From a checkpoint of a small transformer trained on Wikipedia: vocabulary 1024, 174M tokens.
Each number is 500 + 50 x the weight over the matrix's rms, rounded and kept within 0 to 999. Layers, rows and columns count from 0. Numbers have three digits each.

# layer 5 MLP up, 256x128, rms 0.208, rows 131-202, columns 64-127
513504532509492473542488510402415467559478541461439405451420471458478539519498452432484533537558520465490406447527418538593472551482478522520425533544408486519510489538517561479475467389481502
429516532545551471553515633540523450524495535477509474444520422501626514486549569588424479403484436556448482540521445483447436442515465488526496548531531540477484507561457532493495522467513465
530553548492578482555468475563525572496489527419452495493526483450503518466558627561514506522556528422494428441501560443503443570478455511523406589529545372461523519509530502454409515507496574
510578534514550514468572438429469508564527362521488567530517544500431516540451492513477488494548525542529467567571453553540491482519448495574489495499489513429479474542448473459474538537590502
542564455403472513544498492528443461508466574496546410594510598437443505584499479538508495548422485479568615454547424462515520548444525644510509508499568450456472429611447541590547565570551428
491484466422365451629552432550513478452456476477441520711474412468617502547529439483483495490480471505509481479469490543544530552547558456536527509467455418443540541461445479558494514507513504
547502529445421504506462551560576543489493553517556468466526510504448472445462441516542568477460490527569483452516441504432554569545585439474462567494495587544553480550529503515529533480595611
439460523558442499495473461586493443506547503523461529598412551446478557505487497487447472543491531518455589491390510454467451528549600486493541547622508504556436470544504549493467483574504482
623515459521543495523434571542447558424462526615454469348535536437476536488458542475457497544483505529500534467468464477519487437544584492471596554519558548505521497494442434490523565492523506
569473491510500530599461623428490567497497546531452511469525586454478452455469491487557499419501524519481520419392471514441498532483501411419552493414439479487535516468524520544514514532489460
506441487550493551588470517569525580489640572606630569512488427524455526363592494529513534553463484405509524529469482386535550339609566615548495575435502449535594493534534467501559468401493436
474377507534503501438565533451544602385497504508534527459435480516455464468527593476511479440452528477501454457459472470533483486548449509433517554422530556511416528428462463393499465553522572
466555463463621528472546459515543499455594512520496510422497534472466578591495519483506501480507549530510444558547600469440473446517549553487556566410534538485437526479492395470561541499534576
548507477555548641536502576523519510466586570554535389505478588547435496512600486486526500562482494492448531453547586493434514462517506467560512485503477553445436524608508438495517481508462572
401577434496458465592396519543527431479421483502552487500555551578552503532593532546467519484531464459559636499503437593505501520488473476471449512518484504532537464526527408497570504531418520
550424438474481468480486471552503492489500494485564490525537578428456494541511400509510475468528529509555500474504461494506554513483512535475537524490460471467528451482493535528501506478506507
455577529493484490378396471503620395511575489545517523595505580503539581504477490481403571557459526511476475421537501485460546434541553524505522491522519452466524541528489582535488555453611447
508534404403506592510509496524568630586475544522482538575525585519477455505566484461396461541525500586553559578514535449488494457525444433570476506605556475574423514559509483494521504350571554
540454417350527432451548475515554485581518429472460443514392508472482464450558513545418400531515494440521514522503560527448560631562459503523578528523502573522476503602479424452403456488433425
528400565457492573491598422515568417607464383502448440444465383550466420504480552485563573495489550580395500529497586551450460488523609532586560487480471616421452482415556400521477547567461578
489510528403486553572429506465523495487435506506462481500512488509549526432522486441502515442476511517531489478511546479533503464477564498501505440520510531520476488566478504475496496440535561
485476439545429476569474509414485499407457573523553470439483465466465505518549417455497443503485538488542478446540432509488472506479496468496473437434555523588507532457547438546538510430445512
457518499467522547470481504413541507593486505529491471509487521461399571457530424433548457455518500500532527550512480543527564487510480485467476420545520594497656496555526470544474500468514547
437489490485418577538521583555488511508524476469445509479510430440468587576432468512450487547510467421514483461442493494607524478448439553495567516602543520503407491477451629510494490422550569
392456421431507383519531551502521556473493486583490493469481423443513535465402496542468506508464515617438467447560443611523511512452563399463597508505544568626528553540493477437530557478557540
453452476434550446450549457473453560441579514584449447487435515474459463519509430501499540549442481438502582512482508512556542525490570434482471516515516513505529486419520457599460561526559483
526609461500493596499421467585437418491525550506445440564487484473523560523469434366548531465469597576383467389455419548486483573435482540491544437514433520416438582422505569478473493533531485
456494477521515473607546471461527528491524569488468510523507497565410574476581473498490493557465504488463556489493548362531470465465450489572452521468561513485545567480487519561572416523501510
535486551469519484499565514561459466459476499545481501563446501513471485499492489467496499520520528505555467546513565526426463552467458435498509559484461388559483564505487484554529525505512506
514395484486535424524422521446495386485591484476471517461435460485527549521430514532475537472570464571494535575520420469451454571511458410513422559572608492444523586449485557451470562396527522
550534484482517448489506547590580621461581486487525491469446526515505527359442474453515460428544492476501552475483491487440490482559469511469430512531508504507620490502461515454420476425531489
391384474526504521442463553538528488552550581557480571471527488523433455448417571356478515429538492588486452529563569445512496488525575445491517531442444510480550497446547471369484481508570528
522537498489435461477393499546495504540471518486468557515420601457455458537413532561477470513511485473541488459485447502467471486484431530536514543480514537477488564506486461469480535531566493
471509458499477537445517566492524563538471560398477383495552569526526636515529489496362414561482575493543630415517445469488579458535630529510550550488472496504636456549452479449529456522427426
518447528509527510452566549484488507504568444535487511444450468575502509461587550477454521609511446524375482446559473425479498586462510526523511481570499414448392510507473473508401585409535513
606506429411443414444540497492485571520578468604524543546541443435488430486522476401432470548431456487387427477530575601504452436543367474444464521463529537471511528609592582510539498526523446
535589454481577558553493489546469432521566534512556476549545524496454526575507567518458548539525468571533513608472473559570479510475403454580481428468426492482474449528477443600491507526565488
456500517448511539470416459516507575543499581528454412442494615513449513597426502456469422511588506462619615488436572454538469426539565417607489416566463411382565484454464486544517519503507510
480485549514430487489527451493564544509456485557521565493493514503524476548558543515430494428493531465522514541472495535414516432549561522387441434578497450483414558460535454466434530499516520
517472554569597483478423498507509553487504502587419492473614477509531521582539458577513529506502517572450559424585534454483500344550405494481482556494427579528514510381528549426538504511474562
487570397502452478501526576518460482443499580535507548607556530449505533618441436474472458519434430489484472486517529488521546427501473504507518537510502591460501448541535457496472486527464503
504571469608476440464525551498522503595480523503474433526438421541491523557473488593450426521499537505512461513557519532562534571435502470510547430472496554560521498505522591508481483381477483
528533505537518429576453493424484537535501543587446512406580506526543513446577638524525505503406495435424460485485536483383537473528507555517537561459477506546482522471551402511481451455544513
676527444459518496527578481462592521526504509441512429510522472534437467563510553486464489492464506468457503549486485486645548477421422558541541471561444548471546498508619451518557430430549443
421471538427555413531438513475509496453546452405527462427518505599485483485488616548478527523455553526445534433521534491479430550486441527512565509557483558473479490498442523462582579525544480
518516562452563545523435487525499531633529537460550473490479439454430581532543547494520529470479447562552473465426516540489369496485473569438542478518513501442469458446468553524407565480501650
522473527427509520484515509607413473513515536533550501545527428512478526477431507578494492485552496463518527468551429540532549514542535455474466420503532527429531456585494530537538444458511529
530572452546496554535490611494496462450571532465461491533535502530421560505525467487485519549563495534517480551466456473585514618445494457528436466484515515476581360556446443518444490503578578
563434507483461549508472563464478454483566471520569380555532492455468529469517531488532564460536564461511469448523584530441513492448482447555467553478449512527509621537562410453520490478482511
543457438442478498515472531496489574445523518467554459497525447534416516443537595483404465471540475557570443600497451494535512539546560542446527504503436538465536464545553547517472518488600407
463466449436368499513533473650469467512465479468414450451508400568534420585393482487485467598448506560504519519433519519465449494467535462466560574538508468457506577510554596538532494338430599
425497577558502578459528464497593524507450430439437467415467475561416444555453402401501516488468467509441426476524540478423459485492532430482538569458475454542537460446531393526469459556471477
503534530529475458555503555554548480611501485438498515499570510429488362473536533448388458584549533539529510460480513475464445417447477551436379480552473456622510447546468451566570510387626490
581604449444353458543469466537507467558500482501505455585538458440500513561473412427369452522440507419533522484487585494528475473496481499506536551546453449538483518581466481451486515503487494
559537513514539466501544464490446431534550464489462493563503550465479528582452445480431612466511509441521591505519529549466592485457474527460480493513477464505513473567509502554500518464503504
521501516485499431500555615542573469551498432569521374504473493427444500506513600466420517487530494494452481556482616530521455452496513504508513510572543530563555391531465495465537570448484619
515379523485482521556462516444485520554506514535494500549503491531480504494555475542449490422521493535516411527554455533397543464452453605511549436499469535523491469446460541457533524446509467
455450464438535544560434421478485480452536456557479477524454571475509380492524458482523459471503518446539494517581462483441509588478548452492524487583470514492600493488550554512461552473459503
503465501460491527490438463494445439475481502486570473505511529504502457594462525531527436480512471494604564535496507502499527444548545480498449508384500495465447472515485476488492464611559440
517501520500556466548502511506519588497466581517420507465468507560507504466525539506498566508536493425454496424486501509498369516563552491568485524444552539540559526410529531481494490531563455
489539550511543483490512489463478459510538441475507459457517433525519519579546435513467541532505523549552497488542487561579571500479576558564436399396440533502567457463532543473469500549446534
470576519535541408537360481465371479524419493432517476450552557480536498607460510556466524548545517557557454435510433569536494510427509443454482512506449486409546472365514564512487483467466426
509437568557579562594507519542530500592507498507517581456554483447415587405498613583623447496569476496448511547474455538491510428479421499559528561485533481503580407461549543492459600484447542
478513456525451461546479465468524533572463516503501469437610536489450560477418500483550512544442446462544517471519567470520582492443490545487462530495479500493523613454482508529464441493547458
573547534442562496516493465557413503455536496590487458419474541485530528453504436438498509564493498450437337550517532567523506538485483559437566425572480526566482398469467479525460440482505565
554425483564583511509600497541526484474510482417468505497673619448542555463511418587497462450466508583463438464455534576468425565534481557499476495478557534510532510426443606501554494630458451
524551540429551573466516548574528520491483512523550480428512412546498568539489532532539552455511494537474610412500477424509572514457487460463570439555573494489527418425481471457493360492465487
504492532439524434586485551566543529434470504433491542534500490503552549527566555482469548536566604464516497502480539542541552493532492573538514453485599592431448465519472444471489503493521521
526493512480607481523599509537473514510505521484525495549561499436489464489506504368446493503576525430537566483415572609492567469535527462489474465540516485439580471451521494588485468525517514
514496472534498511535468424439532462431560411465514496541535518420571493364471574444470471444410519573483466443558540471583481489580534546464430488432529468617557533445463662470537517445601498
441488475491442486517539488458473458493467478602534484554430543573489461526481409550492471528449457558502422573607475502557484600433499493570535467549442684551507482494482527484474479574467459
544509507517570434573563455499445495483480468434465492486401469495517523470482611457483545486461432476533417478432503608541474475508600489378489446539540546515595489545528448557466460516516477
# layer 5 MLP down (transposed), 256x128, rms 0.172, rows 131-201, columns 64-127
438470514539450571490578449527461488452497513525588446411445483490526516452421439506585493493472456462489487525459499457461528493503518555516426543490559546532452483384509427518519591465488466
528496520573426550459469506523403534453526466556498428477440576503448467491558398492566454442547450485514523512502479579483575531545476541528556562520482520489511426410495485516496484532504501
425427492446471520379446532516532496577504538394499516473454470489506485480550476444534517469468517439470511528517619554500583479522514523473582573557536408496463575486480486427466558506530501
467559512588479525557470484538503435438488560473498513468505553556589459497552523427481490518434495397371494456535528506417501505523547528528374577494514468503438510480478475488500467536487493
501512624467477600498519420486548475491504427465486495458544484568505567502481473521380458526400481581455580502477568455449395577502499444477533533508412557530484562500481494491468492484488534
512539576613518573444515411512491414483505474444491492443565445603419502495475502539536602530477487437515467459480526447490450514467485521460508439427536518532546513524506555426554431497444530
509479457474525516449483509429451504558525478522531515519412445467518550529477460460457467550467506508506495529547458528487505576510617480548520519561468439477504494459467506552464551517421444
640551453517558449604435555444506439550451539433529449560527458513499486536451585501591492419531520476505513514588406537565447548412460430517469550495468474529604569443547575564499476478515522
504502609499467466552517508447469534475579353529528449460555519511501523562447549445475513463407434584475556437530520498497532523481420567501522439501443547514434486397473488404515501399473506
412552520484515507435577468601428502507480587463481451458496491488511427532493548468586510502547551545553476577558471517506544437452646454497453607489557489467465520515420439497456469484584458
423484462579522506672470498450428530426461488484422516393557413653649515400554491510434560479460454594324578487484519508448533599566555508649497512430426598517533617648480511574484576454510467
537544558650515433544503458535570395520460496534544521449470516542577459489552442545542525513486537440471477445439542492515508459437518570546399601481473537507521610504528461487491463552499471
495502558445538532543467566449527539580518457440580518448656463544442435571466520524441484522494503483531575480438559474513506514497527490558464464530435473523673478574526549422495506476415448
496444474553542516544541500484457524451528500530486458464524531523480449475427467452550433449511540528517474384500401472413497457515546605570557597513488605514472448461499420498492464475508430
523437408459509513445493468485504421526535513484473498465555491452540536445470515407506478495535486478551571464531535562600466504464551508531448541537543507439429444546511526517463577468581392
476534558637451509567524468518515412484495450511508532480517480516479529493502487494516577543463522453454457512455570469435470500519489495492461506506538538493446498511513487415481479485514506
481393468464611512528438463485527590423405578512532410390505471527436453475490554560574494489511546484595538517493532561510559509496526436459586606484471496506442429474514482542544420502602574
494549542432547519522422436443567519514539486528505519525526576473468445554511511584399544477455545557498528531521432497557535414513530536577502482465459519490470490471434458518602534510450522
540474537492548584476474517425500497517468514492476461607456459446386601492480543487387445463509485532538498461494481520532514533524483545539543459435428478503506493484530521575531509527487450
534520441494539504578429544557440581458389473553546500597550464475461516391531439511479530513518519548516505472397472527399502553548447470488537503499432504434474389585541464536461550481566559
501518466367568492458482542477491559565492606471447484529475500470510484508470556506424460494484461535576535509542434505538458525523489477533582444488497474486527494475502509583527539480473496
492503421440551528439401474541550507565523411459560549572571425558532470514502578506385457540488424503531526558470451466598487543486549366505610464456501414446510495452507582535500508511425562
459538481474446569527469490560496471406443503617527440477567530453443516401533487511417473485582502515472476426468536497515487519612403609464431538492502462561358504538393534380518436479524439
506554555533566549410508566527499390460436577577485461490532524578459482532495477507540513495520491529497479529554439473547449488516470469433440517510507531551475479506488439484499477471468533
481466398556372556474456405456507519394522564441465487537486533545470472456615501441512418512479487456500525457449541496445473508492427495526434455494410504551465468502570495516479476569479519
444473552441557496474504504373541589550445563457556549522532466524461585516577484535449487451509500580627509418510518444416487485463487533493522512511494487487469456532521546452529438495507568
530575480472484444399556593543488507546495412491501421535551438468443589539526508525502510535513576510496510418470541461509527512643514506488563458525570585484621401494476401459474572530455508
577477491419533534459501476438560517580617452441519457512462554458475505539394555499495400417544539566588504576480551564489480505526525553541569531453458459464501472487580474521448469507582598
486496557659440484530450475500491401486499456488508506457514461571488513493492426500585567537465614447406482460476543475487485486489532520484477518497530492474463475508508501470501453546495548
523540479529433505501551492421487441471533525525459524605520488486459575479441559473515443517485374426453384441450527395577521482421569529517543405411271541491474435493559504547650508558467516
418492492401505429444524516527536543506486466566506453561474658488474494423468541487407538474431524554492505514496498575506487520535458445569534531530476473516490573475573531540378405493485546
512501511489526482436591525463495499521434487471459445524534577592553541398476461555482460432547497465536428496526442525398524419529418433368536445475469578505418597500552497441512433497479446
517430480449462386466469545469495417563443411498491414487469489507565437432549518527411526449488424582508559542516539458531529501553511488474488473572484473544505473489490494553525508519502497
529614515541530499545536566525442501505450534433525496598488537552490432458460489555481464498534422503464545442423556444538524572410442592505580540416475379526516453501464460501423459486449410
487498502407510516467536595533438491485471433501437434558486461528472590485458504491513445471504518556594466527477487519565476534464454452451586429493515517483537458473613501534519501512535497
515509468576404488474476589499537549499440482439534490499373479462486606515476440453605488559486616471434526532599470564568533422466519434519483492506454612385496437448457656567434458485410576
511494555618452519564545473534500442435466444514487502483524512490490516493511442487515558503473525489454457452437548501447529508504480513466445548493539554527482487520532508405511454507495505
462597560457431549500515546558480518488498530505509502524533436425408487463513519550551458427539535652541506516478544517420481507485483571376578480557508574536439406567503498488542405449534568
448500468522487474561502543534489534475510594541505504388435537493513528525478582493578533490506519470575548394496470498501480576378505394546494497521541517561531588564450512421479444483599485
620471448441489565488570470474594497570519555507465550464523604538556524510495502391458521607491511438610412572490439504469492556551528541544548496545521520521487393504538538454518462507533488
483445473406481458407542409493566556508549501512531475405491566553510509494535575552565539445531451544553568439561507533592508528412457450555432564652527544493495495499489502573495608466518405
489460520603499487555452507579478417463469506524525481479542517504404524518500479473507616489524428417525534505506576500465492459565524582405497513424549522442534528491505469441527485507553563
498510498394457483416466558532536496497521497525469432593432505524460516472388466564458495479483459568557510544491516490556464522482496543499525413509464541496543460523483531515451525479555448
446559535553433488542450423500449515493520436573499514519524518534535460414534496488501495459526535508466507486463545513399489472558445527454517511403497548523514526564445498550463562507475580
638571472376471554416406518497382545583480511517444562589488488501488564468467469464401492430408472517545479546501504471582509473560513459526516484498476501495603510493560445532499549485451492
442394539457393470441548493571505540430531513531561504534603519475482500499471535563563486555500497537503490528399476489434513512506582516431505512464534507495564548551490498517595475434526534
510508538672481514550570495483517456506528457503475553524524554502526484446561407475509571513446537416429465468485581507448462484523507508519437478491532467516477496472470507463473471570503533
473493587612464538519537547468447512543440524515511527519491458546569481518477523524480558449443422354557590534510515432492520429577560487465531534426442454500536551471513624481528558537508399
549522445394539442512486522468525556585538436521467509544500448571499500505482473497549499575472517500476484561437525462513466521519508445498529488496527533498520532492506443529532550523466503
524528470504474615473499500543512458541627469522480506485489520433422472523511436378453544555472505582434462486612542407369568466495557570551501467565553437463488579506477513564504560560522468
545463517528534493517531612380476498482595485562520539538445485519453504550480536571451540532445590514529519530504544496398485498657519462504421479459538474422554490565506547508406480702586567
504549488402490548440468540456476548494538552520535491570516510499517436447541515485520463482591586522519543598514481482449636434487477602433546520569480488462510438469444534578505501493532526
562456483431531604525464444517466454566467540536444487525524650575502521541484563617555515501452531435570516477434456483496493434522542523533522445513574474551463590439452571571516583467429470
488522482521520427483533467519452532537433505502400608391517572505491487533549576504579494585568490648477452600504456462492449459488479532513454620525442523493525492552512462518532428533454485
467487466672494484552535478542519452480517491557615517428489482575481475487528446453540526498467497510401503477445582462479461502519502496539464526481556536538471549443489444434495489520499514
467486527359467444542534487507514604475479477505526495402542561510427506534566499543533503466509539467478540435518540506464528456470480445450493580487485504497540485527432506437417595497444521
508478511520492486532544440466511487479463457519467557499493559489541503432369546412474539489500424495500490472614506536461468476545453542546459439498627513447441492446613548585583435414494527
492533489428538496465461575455524535540497540512517437542430474474452550478505461530373430475494473567596459520428491508480476492487484576478530445532421431530467514529577516526525545533488540
430466498574453558515512523573517435468492520460415548445531511455489497450491470479466629529479468394440484442513562415511438469516480558483561531525550517546578460615403509472387454510516507
421455587623476453524557627584487533491442388530477512437502475563512559488506497474540527582459520451526454486516512552562472499466523408501595545483483538518531481588541583439479494457578552
545478529634462550518539485516505461442471506495502489472557529520500524462497456469547551505438530454463435456424538506477487520519432513455442552507545548554467545534536484427487444502500491
495467512418471523503450568482411487566497387490450485493554469457542511513551501487477451497519389515444485534473525402544479511570514474529544510513517523554497450455490452527537517457490535
446450537614429499443513494428526430403501432406481499474547457480576543538462483409568479567386437473386441444498533537595471446508483480414481554570493501543612510480504508482483503520634540
531471506450575462471489542458497499505525546546473481573438469510514463526507539496454488449546491562564540550404437531563464565539549442524562522516496488542495497437508539570567540494504474
541466470558450554509574490488573422475429451454575443500529497506523466470515469569399483465508499477460565461503464514462448529498514563519461438507447539509553465580524500565464532415470460
545585445594514548493492590485480483429496608555515523387508503486507439464407498554499375480503357549467487524430479412518472503491470463517472500486442431543448555488494465484476513547511436
455499486447420450510615497501461510466476423493519533514502523570501516580468513431467553528438541482554528473500447471465423550446503414460456493448572493499569452489525427510543456454400431
529450526356479540506536471475509595475505480542524456468461561462478500486482508516461432509517555469515484489543485521508475476517545487561513463507462487572495488498469526528501502484436505
510495505609476514560511385488495545464521608487579549448547548498544522497535558485546492462481504432437547452521508550454454485511513480463454496527523506519470507546495507474549520486523458
453535437589495425537477428526453403493444575471528522540481548584618458532458444520553561583504539520454572512610587593623488490481461479460411513491526439363566473426479502516512429465455538
495574530570526459489532434578525485468550542453542528422526584504511523445580510547583553606480536545426528526524491472498503506493438510501456449528496454510568523511443457477459486487404559
# layer 5 MLP gate, 256x128, rms 0.197, rows 132-202, columns 64-127
612557511453452433424514392474545451453539470515547459466499540492539569564490439441502360552512488443583489502548573468473522519507566465476544541471500412518508556450536443465479494448499489
434483517500411476457437518534477437607513434384430520562469452491511468484410424576547571487457509481511520559409609592503482420482546527554552497416435476483553514544475523502453540601551520
498483459494492541509549431505522606517412518559506491438551467473461448466481432458483487499464499445465657537526505516452454503547452540495500492516487424439559531457438530541590527441528549
485522484552447498471544528459557568411502471406434433599454536463496552420471455440598591452500547489553571444441439469494533500584538535468504447524551409587560471471470479476547577426566537
571557506492541530380545494537491471603493451519467519491502455537509426478492535500543568499496503449548523626528513559494515567407511535524511510408460474529352473609505541473487535519436583
494560535472511499406474465525563622549415466450458595434466512505468408493543471611549520487535493515523539508546435519556404481483538430555528521567422538478506499574518448497496473437584528
465494535515479589537519481581582449569574494474482598504454485442455443400538577548494492516537474608527499587456480561559492531571487487474450507528491520520458518492503514471441497488507519
628578520552557459499435509510439581449523532580459489443531503455582429545465487485538500565529492464438502415505488478556482488495521515432601539454446533514507465490527420425525533508526449
467488444508510485425516483565501506545545482533495492493426570531474490645571512464473536407397470582515484413522385502578511428514486518570484530413451506578515498548438537604454483489568439
519572445477506445454551582422528545504513551409425429486491413451591534639550454511510506450412487548481527507586464564465408558621442537593540444447491458458465530432537522474468484519532509
487500562543479495503485522431553526440512562520577444469455519499549501447420475398522524434536453477494481467399490518510559498546446449488573520461566509528513502533490401416521552486511492
577531523521340521569538490469503490454459555521528476605492554521561525467475534581507536452505534442580503433527511481641526500452499506407505535437371474456489549502501544472473487520491486
642529409440469455404458455523447525543523474506461577422488531473509549604480513489530463528487464516438522536455533557568578452512521565564504451579475414540549506439444493587491485512581503
503514509445471462477470510468487494486373427449552529540507544508530508519522490484452459586553482455483484464494461558530527558438503506474460415427464467471539463524507484487534640450462506
419589552560521542551507539517523463527440512519459525467484457484476452470494546463448464550451540522432475546512452457489489481510512478540496477488512563536462494541493485482546502523554506
528491597484475487507491408501597469413534598492515452502549524466518508412556508472492491472443483507479499459555440511500477486523581466523506437495533495488508413527438600509591524406503513
523524462476495536514604445491410634507488491498510518521526574477562482526461526515489457496529488475426503500483518470504503482511465491504512462491527448636440571523517417492571425465569517
486623548580466494488535361522553535496423510553475515502544496554537504511417539496496519580591450493552470571508405386452496532467462467594556478428417482421434546446570484567510555573619507
575597497556523371541485508450463513424445510471500499560623574526556562534530526585516486500650502458442437468492467484507502601576451441463455552610487550593517497481518581504539558632590487
403491523541513508412461451587455480494465475508537464573466449489441550502489515492481430509528422461542502572509509497462480507485494456456495573490560510547511490533433500459423475372520506
462477468510497581546550465573525582477495519615438435458452508514422456414452564473520520511502516419446468428514568512558474519516521550563517411507598478396414510531552511410489538482472508
455424465537538436534495472558551446431425517482529541534534482485520458542530526502480501579478501594416544454488591517547510516430546518484431464609511440572558475599531422483568479501408500
481515658597483483562507444493546574457553553439485471507420493525471553423588584459478441536565535596434511460571484433456535504470535460509480570539506515442475456525459492475550557415499447
538541437513538527527459540544465483530512555613502525505477460477543458440571536558475512477516471594441504451425511444460465450523530570407464497513478462457415363402600500420568519510523535
577580484480510489515488541586511514489543464494440444576497553432461548552489578529443474509451565576473460571582476454565513487449476445458467479552463499527513541546490522491608558478587539
494458481457498518459516506585435616565558515550499480517501580505481547460600425489537495435493554487510498510481499510531513417565415444432481493391520506400477521566518485584545498569491518
499496521433448519537430436582523458416543530515538454440563439482522510462507361577494472469482479574426503400500494482452562427502483485458508444575469391543527578509535612516462535443467553
515511537498505476539573495536442484504536451466477477543500591500528486521488449452496531494534483434450544481487547545523471532505591452540500573433456555471390505548433562567504523565479556
517409527448561459598563448511502465523508443548474495514463477573477612511446426562474488536507514514513472435450500587444487535634524629497474433531586464511641487439548573425465542546501472
475565524439537557448432379520461481551493479460453483520491566450550508424551422468502435447529509398511426424565549496426496526505444477537577514437466498526490489460524535592475496503541577
577467445573470503486437500437528479541588485522447500515490524512525520456473519490473456568494491474598507423481539487534490486427497503491483449497481552539369572447513400477504484478539527
504483545506542552531657534490469534482547506569539447456515447517573487485590494492557491447528500518499524510524574516468545509510589516427467471499518536443479508511475564525512512468403499
527553486526502472575506467472448448504566465586576574544510516489530426494503522398575523362522449434514488553535602528474550529419513546527503477540564483427461582533548428626415562553603520
454544463488529568494553445548586471447484472437486501480441504489502462512509483457493502449474491492505527576486548568501553563501528514505524512455523424428504530444561545454529395536434493
518551414477436407489507538574493429479575514551461393601458482476530477402549419422378524545511455440460472461492518604530475508586476430459457478493545514482472490526609554474523538434518521
400496598489425515548458476449498442479489574494425519530498513468450403408468539437474498471495477475503456431490458480440548498492517475394501564509508497529467470483531499554473491552445464
457460444534543329439591506470433491483577509508520563445445571424443583507438393444508556587445469472452475418543478509492493444500532486550578466497469386508441480589434509503448501499613501
478473404515492455409460427478616456477541493518550434609482471580471480473519505532445560585421593490494432483490489467636458437536561504526503543499465517492478526509511560588487540519503489
499431515527461441613497517511503463522547502464505501382424489528477490501499440525545510435472392563439460443444523458549541432448460558568546550407487443568494539424459482455442559535495496
499534568459525579557506479498501597516568522513462487465590535529487529444492508467575573456520454433457489498516461454511598440589513454464519503540491557463517529472595462510416575464454531
636459478452465512505546489459490559433429508579579534467530550472520529442495568516580545531471443507491472583581434534395491495501498521477557505514505431480523514436536356519521472491484397
459452484519513529492466430404524508572451553504529485520539548549403543496530523460479453513529545480503505544485527466536451548458464519473524532454537503508487528515455497500542506407521550
420438538455586495441482610461465478581502505522514559496515570520490414405553476568559549527547481612549439399415550528443502530573562459563550543513511466525549541529474563494488494458494462
406454445505514441458544465550465540425469470512552450529524478503475472488555489521546601598559527510555531445478519530541461460480497471436517538483569554464392547511500426469425586497423466
578564511504543543600488535491450402520496491434436582475534498488494516568532506510509583535556450605567433513494526432497407511459420581448510453483458516488543474512449607433432479501490414
468523512484512516497548489504580587453535546473567538542470551534568464554494449538555432457476503424519571465471481442385531488569586458594521569535498515485522463462446514617531527555441517
544532504524422478424491538451585479560481495488520513355494515467461371492455533558456479433435495467566530563524535485461482510408573473479520511610476446512564551473417540509495583431580442
502460522489523521549521427476472527526527556546518429603517502525519476471543510493514543550590511528522488411581563503527531390510520438497427477461388559530530571572493469498492480459530536
549468484520554465513462480413522552499472530507532511412502556575575496570515453491517575593588566501450530530543606583494589530568545547455528475515460587522570481414528530483426476514441573
529559552577511410473599473468460502483552455479433549441480585562436460545545587509498417532486518505503515621536419437495627523424444471521524458532593487528615489538500479475395536444565443
548494485527523485495574447486505615535436536529418435541548439548510465442467510501442461469465492544571351508483534512474420615524505530552517541527515594485463434411516575498533479579428543
509458452550556447483478472530506515533459554526516523456553478549512513472617582461543476560521462557530432480623532528532448535519497494465528565488446528510490459439473503455574488443590430
494461411491570535582444595501530474450463574490477597482515497458496569479509574454500393459444511422503517451562534548471519596517395550562445491577536528524471597522490590501506575533439533
456493472522551468498618526527572475504538517513566481387492544596511538433457564506545491472466529438497547506561414540488473577391458462455470591455474500556517454468497563473564554533538457
527511499429492541504468435515586578537552510518498455553484556461479586487550496506460488497518425532459538508535547558500555508591446495490478481590553494511494445597554511458545505435451524
474534458493470506525453437482490495579558468457526465465525521434484465412452486613499398547482514523511518510487583549474460592513452438502472574435476586507572426454545568589527573460544520
459525482526530492452548354578583465489485460552503472418498537514554486522540494472582509525504450548490467500526425502444551523439483466501555496447455525470524503504514532562511551507570474
488548528471384425432581534484453517459463475511469362483474411519505461504505578497504572555528529487482520508431463393440566497487526565456466540444552498590541455608495426469443497469512590
448477483504409508533409516440357403448505516521516528584454551488430476532531496541444483517464465561565525470520433422569582507383437448544534559546475517496356512559534523493496460506457449
520446503479472515528516487394529572490582552504500468534496447546532488450486443430512497460479506428421458526432425514499519500516495488442478557436589524595465581493519474494512465460429499
515459492540456617455482550462489521482455494563556566491562511516506495494587552490565529501455558410512430430610552451518488477559412474446480529526522439530356561454520519426505551585522536
581574456558528466549431453487565482546595491457508456451456457529533473515526608507464601418442520583582506535548508463485560497480494465518551484364467472424418443449469471490372527526557520
377538546475575478506513439521418476525448554509478453522520489556598552517395508485501474524471468441535641523510476528527450396459535454570492474478486501516512525549486434539550425490408524
528432548459545431574419471513509515501498471473436452507546414480528590397603442532557566556500529511536493459553536546459405501531527497559508454419459510455585450585531570500563490543413541
511476514451441513436417574526533515477536457637571478575442522508546477543522604458484482550640472520517447530595483485485507531548540474517502522626479438584320362536544454538529557395536527
511406537468565599483504556572548513533507546513561516512448414505463527453507479569520539444556503544450479459512457458491541524481484437448598467527460479537484410484470500515490422454457530
504447494472530564574501524568463506509508464488497500532480504501539492505512538518538523539539614485466519443506536546519507525505468623603473486508574551438442513492482431493527545473581507
420477505491469532478564479434522462490509527491427488457518541489482543525398504520536489461601532544522464547445459426476568444521467457448526548429580465390551493459539532506520448472593524
500555527475390491550470420528414440452487495482456556502566517433530480510558461534492498520591519574416466556549577546565481466492550463443404544491428435503511434408545565563512424494522464
454521502512586474523482466515544417568463477439529547517518545449541565512496358465593538384531489461607527466405541517450497519522441472473565498494477427523482506590550540505484485506495525
494416456463555563467448456535447389451386454472503573457452595580436555543539539465551543566542469448550471457460508503544439359541567539601576489515462455479423471571458414501542492509536579